From a checkpoint of a small transformer trained on Wikipedia.
Size: 8 layers, 89M parameters.
Each number is 500 + 25 x the weight over the matrix's rms, rounded and kept within 0 to 999. Layers, rows and columns count from 0. Numbers have three digits each.

# layer 4 MLP down (transposed), 3072x768, rms 0.0352, rows 504-518, columns 480-575
466492500512498515509488487429503490513508465493509496495486508515510512510516522485502503491512498488507499500505501504490479525503482498497540494500555487487519467501478490516500499481492452509500516486516487514499511502510511512492479493506494497518500505489492523480488505473500506510
518458489496524475499524478499523517481489497524553452531491553500523499476449465524466490536488494533528503486531498470501499471540545477470484528517473510500479421501514467516460504528545459505510470497493477497551456487470533475520528480447491489519521500485505488481510500497508498438
493484522476494481491497507523484478525514520506496464461518517485478526523495484514504508505510542506464539552505504489557477498533497503477493477481498478478499487500480453532448512497524524531476507526463481494486531493521528527481493541463516447503514445529460480501495506513489526522
457499514488471500492534465509518523485556474480482485544513464553533538491558509521483469480522509474513469503484494485508404497521478516505490492526491469489491515487481519464510514504511483472577468527479486528493535525513507517549483511499467513503503515485516491530484462494516540522
525475510464529496491529503520511454485517547467514505503445501484509553495506515489491478510496515480492490487512456464503479483522518464523531471479512519550563505495526521476525562469474512494521520467472516506556515486470485513453529471501501554499500488501486521481498463494483522500
547518480447491518455512501534496528506498465496493490455504517497528487514513465522474510469483452509467541499476594518527482546503503522515498470521506406519478490508496517562508479540464503451542525497558522515469499486450497498520492446444510451449519487500470537497479509508562482502
481516497536527535498513483509534525498429521462504494496506490529457512513533503488466487447485520546504498492535482512468544523505506525525495492536509528521478523467464489481491474456488472494472450469494537565487453473505486510448486487494498529499538560455535490510491524523471484531
517499480514473499478537522528464474494523466547527528503525517433480484522486500536516465499496494482513481479495526512538501511514495505480482480506474525486530523484525493508482497493524497481512496502538511518506517475494522511461497528492532533522541471464489509502503545465518508485
487494515518489532491494470477491486496488537546506528465503517539485519523481504462468530470473488529482520490562459504517535466490526446548497509502532512521520531514455505461490541480474504464530495488482504517530460533496464513553474523496522547516460496465483479470460498506476492532
503547496458524498535508507508491485497537504476466471503455491494513528494513462535501504488461497519520491471514502514527504494512531516517443494518496468478498471503493498537486480521482545491498541470486508486546483515536480527489475488587502465504532475508514476516524504499489508467
499503574477511497510478501506502529524541481468505493490505492485556480494477467484528560477484471526488502491500484483502475524487504469509510500550514491505485479491498532521559511466483455483523521470501522523530437447423517509515480494496468510505454503465520514507512516501517495509
517546479515520523514517526474557513475550552431435467469496557515520555476471529512492429539486509512459464533527498504595490583508505487476560448515543433537519551505508555505435460525474540478550500471491459465536522484450508556490496510454518554518486444469525484501458510546470513534
490527525465511480483524485503523489445499497496497495505493515496502481529483522507524505486493467559541558536495452492492499535498481516506514518459493461503530501483490506525525471510490465490496530507500527490488506470503515524498534528463496484504427545526517515453493479536492546493
480515500524497498522523518519494473476518479528493502521481485515487473503483502497514498502519514482552535498524494499509476463515515492490525457482489504513467494468512499507522477479470493453500487481513509483465435480485492527527518493488483513485529519451503511483524512486514544532
503484517563530514543502514494470492465515468498497456484537574488505471525503535507501507482479499505476486519496523495462491510538519455493500550498539526491505490517461526524479474474508508495482505465529473497441562521474499555524558542501496486469461428499516504496499459527496471448
# layer 4 MLP up, 3072x768, rms 0.0358, rows 505-518, columns 480-575
511525509472567526534502497488558509489475542474525493533527503540509511497532459450532478511505479461506507505487509489496507431540513514466534528481460522520511498505498485509493464502514480490505511481457486523490530525488511533472483480455473511505489479501502535493508515454498551515
472571534503523501501511489484482477495542509536504469445517501524522523488495517477513475488477495433509521482452496488516503488538496484521476560503483468492516488526556522488440514506477498480522487486509483512458507489449492538536507483496481551561464521526466523533440488474439470431
470540490496513471504503530514494551509511536476464518512507493472484502448466504415502509494539519488510449565478463558563567511455502470518498505471491426499539519455508532496513529540502500472518528509465553479572474526487471495461486518494498494502532465509509499500487504477508553502
530468531482472501474475508502484478518535530534490423519483503520553492502489522460502513505459454475552507490492502559523498490566480478537487477483524479511515478549494533509536469447470512499543520490556549544556561473477494489496474493504419485493488501460534503461525514499478547497
506502486464486497502501473506525522502490471504512452508507525534466527542475487502502503510511467416476506535491458495541507522486509508505546515514474471464521500502527480512494508511467524468457501536508471487519517530468463446488482434503463520512519559486530491531460451459452509502
546491497494520439515493475512489478528533540544500463512477530484510473503513503479480493498475466553471518495534493510465495469516492484515531493459503519528528502483526463523529483509489481474527513483541470543491488508521463510466514477478504498492503483508485507486492472483504547490
427497521447456518523511529522524492546488511504555512485462503491455508472486492493495482496512482513534504488490500498497527519510541524505503511503504509523472489474478515459485501491472469455481496466485485502471479473521494523494496497500489544523510545530523491501500527512503519476
517476477466473523512498514508497486492487527468495475548525472491485501552482544513478525519482514476521528493506520476503507524482518466466494507493493508482489487488517493534501495484539476518511504509446467440505508508473512433451515493487530499493485476496540458488497496499517473474
516477534523565486543509493515458539502490527532508512474496539523526460495482535560481492534526498510506498496461501516477488512482502527490524444548496485519473487470512460503493495515463525497507504502520490459514541505475501505533526523482496499478468515494528532478500502545498485500
511506478476452460539514497498519494490515472466551505480491495453496460505519426495469507513525504527504465502484490508509501487489510533476515472531490449522541501523478545479498476458490502465499515476440481503474506530491503484456495507444475521538489486520507491484537522461478508498
467502543512468510486490573520509546499510487485507417547531473479416521474488558450487497507480526512468500487459518513509491489510536487525543535500542515481503482517518519539470503475516533473517485501484515493495514468507483483506504503503511517490467546482496522432498466503488485493
513475482511495529537519493495520518525478554475514484509509496520482522472471480494524525495494503461502518503488490509461481527498517515475517508489526509561490496468552511505526504501518474521523461457505532517578520532506511503462515473470450493519493507471516501501493543527542519491
486478536508540490509500500510489512498516513485497496509509522467507469524495498510476484522472490509517485521515502486473509500475493530490497528474506527474558496531508473530476527504510511523479531508490491499511543502514513457461462519456488476491521490520514517515518492495488512488
510524492476550519504467492490517495489551525528531495460483475482544496507474488485501513484509502489508481515479443518455490448514477527515471551499523511518497502465521532487528525538486499511492484531499479532508524509484511521535552474497561486435492492509483513499508504472484537443